Weights of a small transformer language model: tied embeddings.
Each number is 500 + 40 x the weight over the matrix's rms, rounded and kept within 0 to 999. Layers, rows and columns count from 0. Numbers have three digits each.

# layer 12 MLP down (transposed), 320x128, rms 0.159, rows 228-264, columns 0-127
458442497564513519501594507498477477491547442469530565486444493517494423507478464549496545454488540567520483500478472509517465431488509509477432525474568457528520522525493570483458552509514426482536450541543497644447442479560514485457530589495501519560549534547455479530499500471481533523493458563452505544521535466393426514500505458555503480479531488526490549505478487449453553478525
487458496493550492424567413514448533480475490473553499509489477488508513494514406502530495460486434518500465565487441516471479468472434374521519484422449483480537504509513475529490452508565495512432553518534492495505525492512533465450504456506511469554519516478510494493484592486476533491514501537506485537536522527483525443546560576508484517527517518547520528568578473422562453488502
515526441538465443526543535589498483526507511509500507525530473447468505437550474439479526454479505529511489496496508436507450487473492439488522485478552529513527420430472506497479467499473535492553501452513515553455484473466466475476435463480525474492545578484460583558438566547545474507445487520408484550490453478489444475515559427497480405511478485498443524516557441535511517548471
522473460477523426492556541531511415495505458481598550551537456526426441517572525533468439483511539538497511506462501435536510504540544449517475515565503505508490546442538526570514490497563487530426586520451529540392509535489496502484451459493473520480542521526497450491493506513434488505404572440461498492511442490537488544564562492514531448532601499549448520482497481462484479516502
494507495480504475534507478428466516431483496536504551490456482524477512509537519441525491512532518496459474630539537449513477478516475602422484508470501546481523474489461506472484469523458511465522504482499484446509464514555527474502489505547501509400463552486538484487506529425534472465473476476475513531513424576518532519416460432466524426532524480457493522489479564493468528489459
513510465534494506532481542475474560480481451566507463450438475467474573497481513497535476521485473542564532426474502551546497498406557557542465558432564449487543515508424445575499542472439492446475522523541556499414443549476489593495463538522499501502516511524549485450478501490501495482503534524446484536472556429474540478414504505516518493580477505486436494522445467554475525486438
472450449472514461486490498539442492494537572552531586608460447478508573532560538482519437501380433454409481516501569458575492499520529501503437515605530516454485463577529489544485519471564545442564477449526465472495471528512505502433500511436518515460508515511498492506482463469477495494520525477500499541492539466516516440547514452475455481532471442491487589543488469579443515536540
539443545583492576472499431451533521536407529434504548507537465512515526428483492457537509464509478505535501564464501519477497479481462515478515512428469512433613502508405508431454480473545535511542494415499518501574442450480554529508456421456486397440556501589582517490412484513472558481473498482503500498476560439511543465534534477555521477433505524541504527502558550479504524458454
477491484577530484508479547507470508593447580510491481532489510487546478472496579443436530480522503490549425487527522476451515572533571568490522516522526439514474527469488528438598498488583465494490502517525517440493438462456450452516532477595557500496527495576519468489518502558463508461472484459488482509478477510503476487479524527525520505528501504504452462572485444500520447544452
531559500462560486417505497552547504509435525496507517478494505482482437513478516543554547509517510474473476597531545572490552554470538540497520491465546479500472450465433540506437524483456482495476585525509489470586479512536508532521530538524526558477523558494506528536529519552490579533494462514565437540427483493457542530586532483465521490506436471489466539534431576453471560507508
476471491489429540574484514538463512477484512460582534488504589556490507456515494444505454511501480581466521482460489483406458506510532449507485511434531489472540438473466546559485495386465565488539474503501444544440472538488462489463549399504463493570489511530514519529436481491489488444475527523544466582456507502402502506580513424502474534487444485519478468435461502553543501446643
564486463503494514550506441484574524506424477495496539553558469566534499506544428504504499476505521576490527569421488473496475494426545503559539483535500530524442559487519471494523586525476466494520539467573476545476573430448505533426464517519482517509516524502531504505502502462464507471473470591530516485518470519553549482519530525482418497453464535504539503519558477497448526402484
474512501489539555464524503549510527491471541505541515493535522455541563464555450514489550431527481498554477467517488409472525438505496432527487472402508500432516430537497450517523537491566491515507564491513515436449430518488397486452536484579443461490527446488487586528480512544548554495521415524474420459485464519537459499533582521618483407504495535490569581516524520518495503527488
543401542580496436454523452400512572427511446498492519542513552468531521571459514429407530559528517496498547518482551523494412523510564520520567516466482503495539474502490491523487502469520395548430551516496489494467494527504563400524476491465532491474495454455527483467475478481510498475495502496507467511517445522469465530445482511519467531519511437471516479519492443476451442503442
463471505542559468551486489527483513467486553552509541444560493522488474500537565457520458511469502569432521500513551561540495427557548518521478439477462561559471439390474492536508548472455518486527521479475543444469463459526467519527554502499537539476505563469512508456577515491569500472544463545512554539517501583495441506475474441511480476519573454491482485488504509527425436568478
511496371509522520575502499472531524494535584501461466439488532544491566489491403587504493518473441483474541513504501543523483501530474388529477450446538501523523469497417552523509452508493543491466519529534437508555524513546502502498537514444501562476458531516493566547445506449489479488497444447440490525548589466480469467490519499538530412617479525478527527555469514497569513495448
453510406505478456463501494484524406478511512519462493587494500508567508479472469596509523459503484546492541537511510549464516491479516484503484490515471607551457525517462479507495581532470486466451485492491513489563519465454520535395476582487485525535510411530519520594488468497464516476471501526506483499552586505475487530450552469514481553437527531533477501495533464544517545531528
440471482605515445503515461451524584488460489514442491503566382581510469489482506519469476486434465490520525548460463456552536437413520512444526515470496463469472538434532495458519505520546573455495452518460451412394430486506521543454567530437551526508476466503448485424490469455494510445500517523480449508504513508488474479541543513489553526503520486549587506487537466488498492463521
487539548555482471535479534512444454480504505566424464527507467429476508527493552501481488553507459416543467498535485469451476466448500542468534435481534573481530492494512486441582538448569481551430474449445547517408453535461538499483502512457479519534439523500498467540556527525493528516574552474481478515471525529474475473597537577572428448442586530471525493484534470520467472545465
533460549550469527477489502476511436470525446475489489482562457539509527490520455465537457537532490479533503463500470486631549484498565527521507448445499449524516540471426549572522562501585606551476499504555544430498493456398463518492437548511532468459456495474524490515488512463463511486446541482421555514478504456496515556483519514545482468518489478490448539450510477487573489515478
474398494498469526525561537476531497503467466525422485523520445455565474467467511502489521500570545498584543564461473516449515505456455509436462485533472486462523494499515515534515455506508535506502496524563517452414500489450552424494464586513553538498523465553461528512467465473522518460495503551556518550484467503550529490475544469443482549514496424503475528521568566468509500537446
402523485505531480411547551409548492420500580557513497553475418582509524438453415593520507510478556489495617495565500516502493445465494509453469543502532408552501554466471520467472458497524507516498412497446451605471499491519497485473488542501503555562534537524455521532520469511585539541530539487508537518508544541499556519499478464465540485462476492474459416391548531488454525482535
471522524448527430515432506464539491469574440539501489519517541472470506534527495506484407488504479602538573540563461536523531525519547515532514500558510473492529557476499444446454406488509550488474512589479451536496493489528479460506465420462493468549546527495483525512491483493479518384546497558545497509442587522514523444576556515556553445524488498454501457515500560527518512477511
531532507485506463427513477526495551495547501482489572478491579533442526572518470514496516449585536526535432492421483445452514528475450510516604507473481485496453482508461568469501502532490473544533544466522448489506468505539491511539517432447516533367503518518408487513515459552456454464493486565530532539546529555441474543423487526519471462437522483515500535436488497560500444533456
496411520502512496506533491535490551492547455423481498539484505515489495467471423470470560451513549458486484610490522449530471523470614498535473496515561583490464507425513598450495531515495471478457427466478479547488562473445472478503535506467431553531424486539520556495560507465464561500538490617456542470492508505452498441501448459483489553539467515616523484490469473570466512505496
503462525518453510513500530483472467459507519477532579492523448495520496480463525475546546398544544491504454486480468491576484541471520441530366472475491511469509526526487501469544481476589513509494491471498493560498502605475442552488465494528492553560552405472536564484486502431486445440452472496568505520435528504499523457426487555544481504504501500497534493478525514551549490458490
481623493510496539503523458470542473454519452499425556549528532495468546454461502448485517504490536460512509500548477572528587510477467470477524433489615548468535489459508478414469520535508535493487491407510460508480475559508472527521535540477447464448471523537522540513541459519438551490490525489462551491526527442427500511514493489400545557423426509428445494489454504501459527402575
573504497458439431599507507551461531576442540497498530490577534532477429503545519527420477481607508522499463476468462495530457492420533577467456538450586528507417483491469534477563520542438465497457508486497461482438552445539519526539438571526511503517494532521494543445586432514485431473500556529426551484439625502509629554461461485454500464475426514516545453453546480524483518443488
537472528571550503494509550477528481535517469489496421536542445514452489466493545483569419513516554499499472493483495461534480516482531480539418446463489486445481505533449503490525586471461417517464492464552401470486485484477498453499427554519572468537506468478505546487583452466490539407478483530463567512418560530531557540425484556497491501519462582525535561450546597490502496501493
499476491548429484482539478529589570491533550476497516533463511485555566532500405499610514503487505447517524446554472511510482401499575511538455495485572486577455424546516519536539580515526469499513499404530512461557521542517485460507508521575485496450531518507540469569534441555544468530522485414500489484475570495481407480548527505493473465445573555490483553498457498461530501529531
505493503596422485505512549464499536537531539465455479578593507464499485528477531562541512469474526432532480528509515522501497481484507460532488535415518577539406479503478465498446500471460466529530459434571544543509491502564458423539429535473490497517451541528554512484522485466477509480441442429582538490477511469535535533429513505477428449489541514532511425504515594499536528509510
542490508503453496515527531441519472598481478534479444497520506533497517478421501472499568450563467567471449508497499479541494543484489484528463533467553524517562501479486516419414482557429503537554489488525501471603526411456484454469494497509543450577520556498465488537443502505563542491492552462520515456492525470593537445466499535558485477533470471524584437473512560488542430493544
473531491505497581489528532474489561460487481548480443467515463453461460449475566492468462513459535498439456521535469462515491510471533527478417486503541506584521467500441494487440464504499509605476491541453431542503488469571548461497470538509519508547555457512476475504489453540508523475497507478587537468516386523483484456551455497473556497536504533456457421484483568465547450491514
530463488413453518464559517451448519402595448493527566510555594541460433499504498518523509491567463439408520467528504494455465498502538449506458531411495478538429417463498489520533538501503415472478444498487448483534442454533524515479512563491539496507517486543546524531488438520497471531550531486577486513470458460451540490504522522472508457472515482481427489543544535482485555463506
418519526524476451508402503508496563506564477542526476448477506487414441528494478545565506485437435455508522528517489520513450530478539405418566476495495477511490431499460533526450509505492521491487475456446480564539538522560487476529516503510483527596517470468497494474522557512505456461564456549477480523504561497460459484575498566489483627486429470448510491502517475468464488525550
503491559509512501436471548526514477561576483540515545475464543605561422462509474486421516492535501546446514489535567539471487524554493563531457485491493473476512510488589477498499462485487531412474477456474515532450477477484459496548536508494492419510534512549506477466488495511508546546525488456475468453499487505525466513560527503480529495524527504505555477466485468433454452591515
544496498575504565477481521538529557505492457496573501523444497492520426530486513439504447546509525500510504535539505504591477434413487528499470537506484469537481550575446520469468484492507516492590485539578466543485510468523405522506497545517508419563520451477538535475539518462494548505546461502539533434494438510478521562452525465393488422509544522462496508539523518566535495580519
# layer 12 MLP gate, 320x128, rms 0.165, rows 229-264, columns 0-127
524457578438481464544522459484508534528551459544523521489474498500492480526489450465481476517431487442522457507544438507586427506564521513484443567530535481449497521498537542475488421524495472515507483459537443508523541520584535466514539561520519556425532540557514425471566468540525514519491509519572526495477500508517490571530492437580493385472529462409512503506420444513542555481485
542505518558563536489579476460557520402501501586538465465530469519476494544575498460488510493538466488507483530538518499509471481445423446515513504527483561488476521422424508486506484478495453477519460492473426475530540516464454416491497516532491470495486547483482479533477541472530523515538438514528475486483514520528503553557483489533464480410490463477522500538457517535540498525511
527529501477480443471556557524452526480433435495557494500555504535437459440507426510462452512524546464496535525499531455534519470461470480526484512521590429456429556527476541560415477492529499520533481508458539452484472499560536492530454406521537537484507609529476462432469468515478506506419564452497516440529559411455477562506497466535508480520482480502453538520555505467475536458462
482380467479452511504581522422472490480476512502424539500515503468533542499535460488502477515499522543388506501547522470478501466487479497519498521506495564423513494441445591418498542517474523488486575535480552483488480462575475510509518490535543531448460504540549518483523502424543459489533479456497425510491435518447507512525494450528515504576464521519470515531493537443417477453477
498468513501573436478546518386538509461516517514477566516491591391509562452518477459515500455516514461523508498483505437522527495574504492522473450576459562561490491501516460502531446516519568503488526535460463489521518491543546522529511463489479460523496509498490488514472470495451473493478464549494501473493337535444467557533528452528458462502529518526549501460467514569457473471533
535425452519525458545484513552508475528404408448421440503482418516471483501447403517473496517503545479515490504492541478442450485550515511459493538418534492444471512489533485489467443557514491436531507458464543528458540504511512494483459530531536534484541440565527505426499485500532605526512515509496507487480549546457539495572515483498452553503493436571522460571489518507499519524496
489378457470546471454541473514533500559556435525465473498483471449492450562517489513443524465466583494516548503537489543560539576562454554533489530549460432462437453555526471566454532477581430411450528612481462423461543463457504530509468471548494459493475506563493483481504484472474520502464513515529476517474524474540481496523512443434407553424516468456511520569494478549527570428576
559445538464553400471505550494517541523546518562482549521489568517542451505468508462459556479478498541552399521476561528525560450531526568609469440493525501436535541450439535411516482452482543365519468439582456458441517404555511526525493468520535456468527425535564512495499538498494408463451533540452592505490512427483512567539539503458539503469507471500478608469530493492499583543586
552496520504498542532499471489541550468490468520492451526465501486547574535449481530543510574502478392547456532467469499554520512564537492520451507476504507489503497495475484467483470560503540490528513468422421498508435492517486528464526483480549454561550503449454480471573518494573520489511433539441501462518430513464541469521549554493446445467413488574437446477511441414548497503528
480498520534532497482528506550450445520428482530605538446534555534479524467509523503512475475473458521487537456526503545467532506490469531449489513543447457512510458522470511536590527413434464487539485501429535497441509509519491464490549476524442510483537519461528468487515527491497500512508507506468538511506433424610516462554462500463465520446474490514573561448462573554513439401587
531549483469531548452459449553565547532494541508532521497520568446510528515538613537446527447519478482518547511524530453498488577514493491556554541540470511486476528461512471495559565578429446488529527450515538527476573455501448536437458518527521511415508517479514457492441459474499536524471403523495450491507508495481486534455563492499542539546527520488512477505512454499489561568494
509470517514506557462473550482520484516468500507429476523510384572539496510490461522512483527435531467516513538548512572532583545462528500463454577552426455536531498496492590469590495496485447458497515445534510538477477488448518477494420495531436554448501548517524525524502462590528536451444515442494515522547509500477493548469550421462435448531540423515503516507464535420508462468495
494543476451507474471479543488549513469502544400457458486560518545526409455494477568523459500569494456441434559487503448456494491553457467535495529452469469466530504484500447476451442479542512519463551424564462465528481571537506415448481483507460470457516474461569485477486505514489504527475560496530527497467531551558549540497577485578483468441459439463501480542507529530511534419509
560430541495413453480499459465463490503497467520578449565506463479557526514479539498511527437433516540454479486518474483509566531570517584465479472471591521560522460488537548572491470559518524576504496539534436503534486552497419490516471491483529509458483569458540490492507467458529479479421527477558424581553475495560526530572518554452477486514492534478467480497592470501507543436490
438512477496501441449491497431445547492512491495599442536523482520538473495476474470528519523462509507472520544506468518561520475541489535508533521569625531504497503496445475485486560449449507422567548501472507503500472490472530580518497453509495521475507443464497492504514425495525553529478535540581498566471537529424581473549475506557475486488498479422517515510476542406441566497490
468475513532508457519559479521504520526480525473451544574497488627496533556508528535522478452424504478472498493486536503496524537541548505519497507480482452543409511451501459550439460463501519484574526448483484520514548546463470363460490555508466520471529482499547468521470533548497474468512507583460495457477507536537489501534477539535549522496470528531511491565449452480507537514453
456512541494482495550462482507570539448556570519458582545478557514503512502391384504491440418480504495590488513568444461514488454424513444547476522492469532540515522472444475542496536512503454475471544468499441522507571521485486477485441440509485607508454468512554542470497463526485483545525475493533506509429405550560469453535499492551501472495488512469454576527463454508481449444542
532474554447428501476529495420552531517447559484526529510490502536537504467425581495478534461547563528497541480455548520504588502536466520572475540543496493542444465547530552468511489453466521478528532484480512434512559463517506475571496475470464559498443440433498528503525513494489449475478525486523459530488495502506541512478553433532534507498467496472486509538453524474517490490512
479491373509531462513484497521453540460578501534428468484589522545488520523549479476505457511483508497467501501560490518486530537514445478514421489525506490485483552542539496517437474549542515535547489482476498538536500449479479529510525526473499503478547514456506500515530457501491520438469479424553521517509580616545469510523468517433578498518402539495533516539497439487542479501575
474509506500514478495545517492485548557522511497437538497384521486553555526417528526539511517570443447505487523543476486421551527455467474457541512467614500503447434491542542488462454567548527455559486537488480513531507514465498538409418463456487569612495514541519539544513486523468462495496426538546566567498490524444508534462515539529459511499510440481521505586434524469454538496484
558461508518454479544451495501459458452539472533567539563480574534530493570473532518524514495520535485511490466482530501555468481543535467484418490399494511483431482502481525470503435495589493488417550528458448502494549440420525498525468458516488432497452520476544512503568420448425474509533523489521552455578477507511518523492566546446462494453485518535555510490557449439473497501515
464419550531500514443595497556531492517469422457577503486522416549432527500567484478542474465443556487478472514487477492508534510537495492477470545502474525577533510462499609568483485452513494431438574432523470477421523516456424417489460505507548541520484491518462452469492456557447509486534524531483466555453556498486520515538503592473524517484492485509530562463507507511530544566549
530566402468533439511542503482485472577503449435481460426516528501471506397474502405539520477429547536548436533526493557476537493508485521556468509506529532486541475487607467511467471489536554510494415492444487482499519503553408476529466589500485547566532470540547431513509552447424490564541476466534547511552455466471495511498506490459510542498453499531523469475472493457495481544542
520480451472552544498520480462497353492454513466476515479565505459525532498512432536424468519505462482486558422522486518383552481568511456484429509575543523507460473491468455526498524573474514443433491553460499550492531469492466500599508512500565538557483539524534507458539499537550532515425502558490476532442512485502430501552490437602468480516549541475567453518562493494459492514509
471515452468514525470547520493499517472475529517456492474466542466521506514582494505533525495460565481496428512443448455413439449588477499491541585537543492556479455487461535524511402482469469518518485493472467445530480483528487530515429551550535529491525473473483530524497521461481518510503514497493513459503484532579495426503554471491539533468518518531494554587566448478392490458550
576412530468559546489482561447534559459489486444507516585552505495495483518389541450496588481533539438482506416416592457514535457546524482481495455497556496506540549496542504495476447535467522547504495473444441495515493523518512495410497494597542474496518554523483456487455457468446479523466494520482512474470493498521513528466498525513546431465542569567456477479547463496489490474468
463498502495595524518499445577510467485471488460468467455439519470506516470501515512469455534476501493490454461530458480516503441622513392475529488471442476474558470481540615566487487572450564454507521547484476543533505491522525452480524531434493455527497522467541512475583538562476461540500514556508457540404509439488458581480532523498528521427552492557531489538520497475438500403542
500504458474521466529488467458419515432549527483462483500502542506533460547430415505537481559486440495499538453477511648497527505517452497472585521477484459512541500483500490519404469468479580475549511479503548512517469448523561520481524506436491482501550504527446523442440547462485501534539493453521497548567508405518444431457515528539507528503524493477555465500475443523539489475516
539489452475480524518505531518561475489514488429459549510510443524565536479495489447523452422505518504480429418438488439454493487542575532426548502510565477531552432431514533482513433486506556516579565504467504496487547468404518462522491403509499519441522463508464569436498524539459505495456456570529454470537471526489405482618510494541471494559484463554488514559478517512463500557462
429529597475540533510516541471453446514508506471580484485469587493392510529498543519448487518493506527576500501472448509464464465571494507490455511509513457402484528473496496492472551410567518531498461520504489514436564458504448494480553481534516460495576468507595517504494504491542426505486561481468486470509537470475463497529457462514556509506518548444481496556496472423452558500483
505448528499499530518546400487482425504553546449476525471453527441444509413552452547411527501490461509494526498535499490488499502528522523519374476586468508549517433471511416445452522471475497531442515489477574514484539489499525484485471504494464466513541607537503551547498474464458455608528499449536477554485507474508500465519495458515458455551440445385571448561506491556442521488521
522562546546510455488550579446447465536445468556551480516524515548532540532527424535518464543491445464473459549519459505524505508487471514422411504519512356524475466510545515520474467487436517558505440528516477502512585503498494494457488505499487559541530483468437550544448489463519523552472520485502508474502484477504475520514577484444467519496511500449479488544484499510450545495480
480391447533514505514455463432500508457501473520439424501431505525472501461532460486464498453412526512488492472423543500455569527477492478464547516539495504492554529449475508539495456557503521553476433513462586483485547564499471511601503484459462468507491515430463549502480469507402486498520426519470499512511546566519535467447513500499535501497464526485481475534522437525459551530444
513504507519527415490513496539536493480555503529436445518533461541467526560569483510544483446504444498498480517521558532448592474568446473500478459476501460482528465540437459520492453547455479516516457495484401540464487460493539516507524535489429528479492493507476521458477569512518459565603503503502461431602477553485577525563448500502478574533439480427517558571497530465473496563518
511531473508401518478524427490509556453476519543539462569524582491469446484447553500612507512546519466477513511516445503490537461455443423521503465588556558519499490479510515442493554510549492499501504442480477458475505533432502552440458560541441518563530509538546533470513550500546517519503508449481495448499453483550539515459541434469404507545514513477559477573537573507585501419555
431496454556462488480521494406429528445490403481522514536401540471491463546481413505543549554497470493505574493480499592460455543494466471477491445478474556524634518439472504531465495460504520457511462464407484488471478482493431518434508483470436467498543495510525525496506458509547617475505502508477494513479462443509394540512538525492484439535455463499467580507496530465510477504454
# layer 12 MLP up, 320x128, rms 0.174, rows 229-264, columns 0-127
483561477462497472486501536484530483519550491477441522533460531503437493449564542426474485535491542522544512422549509518534526549512511479458462516529453437535500512531497468526499439503488498541535509503480520480525549451497499548469499513549482537520443428514415520501501519514501503496510500386488538495513546504549500447415526534488463497454539467450487475573453522543542503498493
463414523542454465548594471453466459518470527516569496461450553494498552478451515464474556466539526501534501538479475515468555501475512470522443451510497448521542516516538507472502519516515516546430512534531534542573478509517494508517490549515475492584426530542509559385544542486456527570452458464482484483528514489445480479453465488519545515526491479523513473492516476494468481423537
545487430423521523555448522466466505529528474478526490557598477415517464545474511480453466448526497437535421563482542436493468512540560461468444487468565588479495486543560455537545517549558559506408567494504426498449499461511524514533539500515497488443508513525436481521465542537557514459464528503503459413546548477544494504578424562552493506522504451486491502443539537500447488555487
483414507477500508472516463572475486535469530531526525539479542496475510533426487561495508556473521440514494541496472481503525518488462565561472529445513552455533424559510541501497465490510494524519464467547479470459560494474511517492544481547535554450526535467474564509470499461455393516600477527545474565553495537550478578491509445505541519472512482499465502501469503513500523444570
512579550482529561529519447514533518465473458500471546568490501520462415544450496476501532535440531521475445527486472557535463484484503460440480483567512515509452480586544398495523539512497476546506407539453435433513560446477471462476552496471536572444526517432469540482490466523517464506444547517520473517448470519499515519493541477461516480549498477528448391440508544530484518529568
536492587523490496497462493574490552491472489520442564461495474522477485478479544475496481460504492574522474492423472513525469504427494471453468511559522446488456491427545500514523420457455454580506445460521488596495533449418474504536451498502503467479525400436570419463528552452452525476582484466519529457548460531452484593521487438498511496524564546514515560476521480522529527500479
534479487478499550523443557518534454606501415494464465552508483509491495517461410549539547513482445424544546510572549472474556516403480534475422548517444547414467509521421496514510495532462510459521522430506467465448512577394515557462426494556498555525489518545460437524441514564424502406539523465454494513503499529566566414528515564512546444472512445501501532484538458465496553428485
544556515532541451618606498576580568466487433454457532384509502455568481422404465468471497474425478500536454641554496548527549464494497602513453517581493558480570542509516541549527472528475433622554475601501480445554446488465489494387459478547428566547500472485504488522517520442477427580561482538444513545538480532469499484421516471525505504470521475587477522552481471486593482522536
511452510450515443562548514537384471451449444507505614540527467514499475523562479478524513541507526488503579457436484453468468532502513527520519579544528489471469524506429538539535544470538441495502516483512520531563522479480498503476484482548555572554489538482474520429526522449551448516473539534435521483559435432503534437486495499517483532490480422541496487526462500519520534476507
508546518474503451506466476455552470542500504559496494459555474478570470441469477541516478489467497415501492544470538443501554463519482456568448551471497541523538515475561473490522511473454501544485472521527534438552476504492542520510528502544457523500567468553438492426535479543491469460435558475526519547482406473492467557453569463577500481472534503506459569407504498503523536496559
497517530473537477462475482574551472519421435495524497467468514562537500545507478491488431474489464545494539560540537498533489493548456517542508493573514522518556490496471493532469463603545495448515503493466464496510574502493505522493496467563509565491452485464489493522497466520474500469439437460525454457472465538451422514475508479472507505502524530451437506448553520479475500508436
541462500426492541493472540467488560520520536471535551569488496536429466468470444458444535577488518558471493476511480449460448471521508470488505461601487449432489463463578447462485561520523457504521505520541444536582496536478492506519479438573508484523457431565428517508531567483499577482472478518542473452483490561576476521454507527434569604445459498488454505537521535592515487503532
530471499466487480506449504507507475470541563516592446503536528557487518481540488514579515515458517496410443517496533537439516516518506479560461556457607510498498486497491562558508431484484599495545468478509500505466493562489432551497493495486476468491463491541526436497576588494563503478507548499515442506478541496479498402486533462435487469425572491566493500492494477481476548446541
525508475507494466499396520441534492482558537518490553484475413522462494557544494534515528477491482533479508507541525556537508467561475493426513529485514519498519481442480498464487523554570512495436536568513476452484470446525491539579521481476435379464527511459493501409502479457552536458474566558527435537460494480664442525520564520406475593503470532457409495481502468495488525451592
495459562404467492510493515572531442512547497506447514444453535467462489521505564424485459496480530549418561475501546475577491602512467539511479503505532543518505457528454472498452521553478489539450531441535530508525512514450526501556522506528581423502514452575534458539543480555435537529536480522466577544470513467516531526534472506544457529490570487499550525525453508422502425529542
510491450461553480533490459527467499562467550453523522456500515465488466508491513456479444520386513495549497457534490537590541592453445553501464494585508440460495430459570499473544556529536463489544484450500471498573545488481507491501509501497550504452484490513423480490498463423503474486512515484515572532512545483499472494496488446493554459461493559515543482521483514534486481497496
512489499537459457566513511538503500496518475493547490513472518483480455469558447503535505456490539429499427549534509446431433530495523480605511481545484512564551467472472475481572510432497521544457461550470471462519516484476501514566596529481512455594486440506528596484506486459457497541472450483508424562532506483408587526494534501477463499463450565490497489471574436528486536524516
425505484485487403526454514457520536542446576515558436456440522481539541534461557560532511530582482495516508460484518504514517495447536490494464529518440493467512436565527474438510501464489493580525493564499571462503510514470436483516471411430446480537523415464503523578537533499547500439476594497562485518497477500508539434525503437575472506544499451527375532554483471467546450474491
492469502538519453522471460414500477533434471492535474573520528492523514447477511485522408471557506560468506465538516555515497409518409465462513487504548454467478472522571440486456514506506503483521481559513378514518536502579488455481540537517536539455487496506436547508529541509498557511565499496425471471504495488506400526483469478501581522577513544493472494556519488552512471503562
510546497505433433461543501478494500484522518517537559461546502517457496483533464593513477492486368555537466524488483501493508459481510502502464514497430513505501453430494473494504499502461525468453497489517513509452484487438423493496495492431420524518512497477598501461508486453547524514436496443450496521502491552497478529462524491512564547478507532517477414511534494535493447532540
391487481540491488571517520535486431482515515515558512522501486576561473552563542526419559408454576456489525481434499476526424464493571487557491593494501473514460523469501455441519491486489537480565562594503468513516481523450552533524551511566468535468505523521555517540481457540467492508509520482483567404483498575500510502482500431468567527492579432558526555472555545478459483541421
488468442510437532478479513530525491570524478497403536567465473514519538471447561542472493545509558503472549512520551523468467478520513513505459538552523447497591506441523503456554461514464453500488505566527457492584547529433515499490525416488565425481500535498550479507462489491574523508551430459530491547438444497476549503465533461417478542427486536454581528459531479528452465569504
528533525525500490491466502564472454442506517493519503486528501521501469499525518551471563548474469484484504579554477515605507458555527475550533513508487492540481523476473470540439574494512566519521495482525545482450477420535364513491475551520438500495515536529464519497497510490500498495479504477567430515502549549505548559482465471470542475478543520507451495571537571400478457557551
484499434484508489442549536512443546618491485505558508439469498547576523576475528501450527501460532536510433523445427525462573435503541554551459540484474511459490535581472514491509486485500578450472570492469520463461522534491513477485520473486442587520549527447447509455472550391516492560445546533475536453551450521533463511440482519480543594509501496557536505523458509483505537474536
576574489549495500494459487551483508392487469555514515545504579511533460493489513546457544583478493546472503463541484497497583464446501522492515490533527523456525448462506579502420445501522557521553502566506459490493478430475507464474534524489464522469468540527443525485500497495441548522535549486504427472476501541445499502421532498425469441559487503490429489482462568572503498454500
549552528483489551473472549493450513466515514576435501516481486477497477472563542498514471445532536499540522461532557529494549508577535416565562546435426575419422557514494511492546568536572526548436469559531468401421526605474550489438511546532571487489436582486511566462484501519506476458500506498515486513450502437515493547482535515510357528485486515460492562514522513551513466474537
517577441504506523597419487557444538534461450472463500477510489480475468511458527550456568467586555496484485460485518541478461476480526474478423515442550541444537507561458530503456501420552533514505456472522572458441528495444440615504561564507479460504431471588405499509568515522560444435465473515518427554473530541568437545505517490527499438463432502472447486408434597494557508509426
513498484423561526464472469505498449445434465447466543462532424524491421519505498495486401445547563468553460512572445517475490540580506556483466468498482495474435411475493534435492592505530544472454396516499551475478550440476522444515506530526540552521582448503562385507477510477473518518502495544467497512597571489491525576512480553509516508476471518535491524482518489502502467482515
477451460559469498468506485469556528512499435448463507603451532416503502506462485478461498492557438469554538511504518545497464545533678520491522541522557437443497431474503532405474552518517495502487452530520589414486556531537514475466526398523504543509526537529576531477520496470594566501519456476513493518541459520528481547540483467494432510489568459475464511475490472526531593511455
527502457507523466424467641496495541499478480469502532515426555473529544558502486562501521501476494461450521516452496605476566454445521523481536486575553465465515428483534518501469483514531451465486530481502508450511451455598478496562483528550456482502555510513518500506517442552486444509451463416563549491518461534464481541437518553437518494506538503481464532492464481504550429492470
455498479505520491543531489533485535436554490540550602441473401571489532527476507466481478567510447508493515499516594512430543534562413507432431510490535488496554480471521505502493475547458440376521586521448430485467532481491496508503452611481506457476432550506478458496536564494489462462558529519489450406431509414495531475536549471528460474486549493483482489497514533487477491433536
432518565588518543463496470489511475477521521517440555421493473538478453510415493544512481451535547508499505485473536490523556512496446483453596475476559455488488437498450465470576508558519455467581510513447585506555507523499496490574510490520491508444439469468528439477443542525467482445528509476515483502527417480526556476504534440465493528444481535562489494478505494506482527529495
454455493507508520550426504532475476513477530511425451542486514513518541482516484571542530436505482551619578540436440484464515494476491511444453491586542463486568522500480508524525434516522508527511554446576523492494464557480500481494480502484473437501534469508491415447522511440541529466515553455561418519518569540537474529533530532549506537466460511484552486508530475527541493495423
478483588542535435546561500438540534533527513454499435450504467546476478452544528445480522446514494527457483450548497534487484492550472476594490483520495477449546503518445481553494500537475539456539431478512516510481482518593537510482425587473452549477550529569568470533488534534551542462514546509493517474531518472480501540454415482514453479434547465482473562542589485472479535451563
581419428461489492550582512568525453563449447584536600485462452509524497540500566450546472462508513508504519499541446490516485463552496453534462525529477505519514495468491484512467564516545460571505545503554546542544517524461472455509499538503527509422495482458476541476498531524467462448481441495497514549432532518410496565518471527560480490575508487508465467464487498522510483492450
573467484482462472484548518434488473523487586393514549563553508449531476493504499504441489473498530519508517509497504520480514532502444480568521431490475558439561461497519481469487517561417511536501506572470518475460519524545451480486504521469507526441465476482537508481532526515451548498448496500503520450543542503489541455442505502463552523581476460395484502518475499611484485520546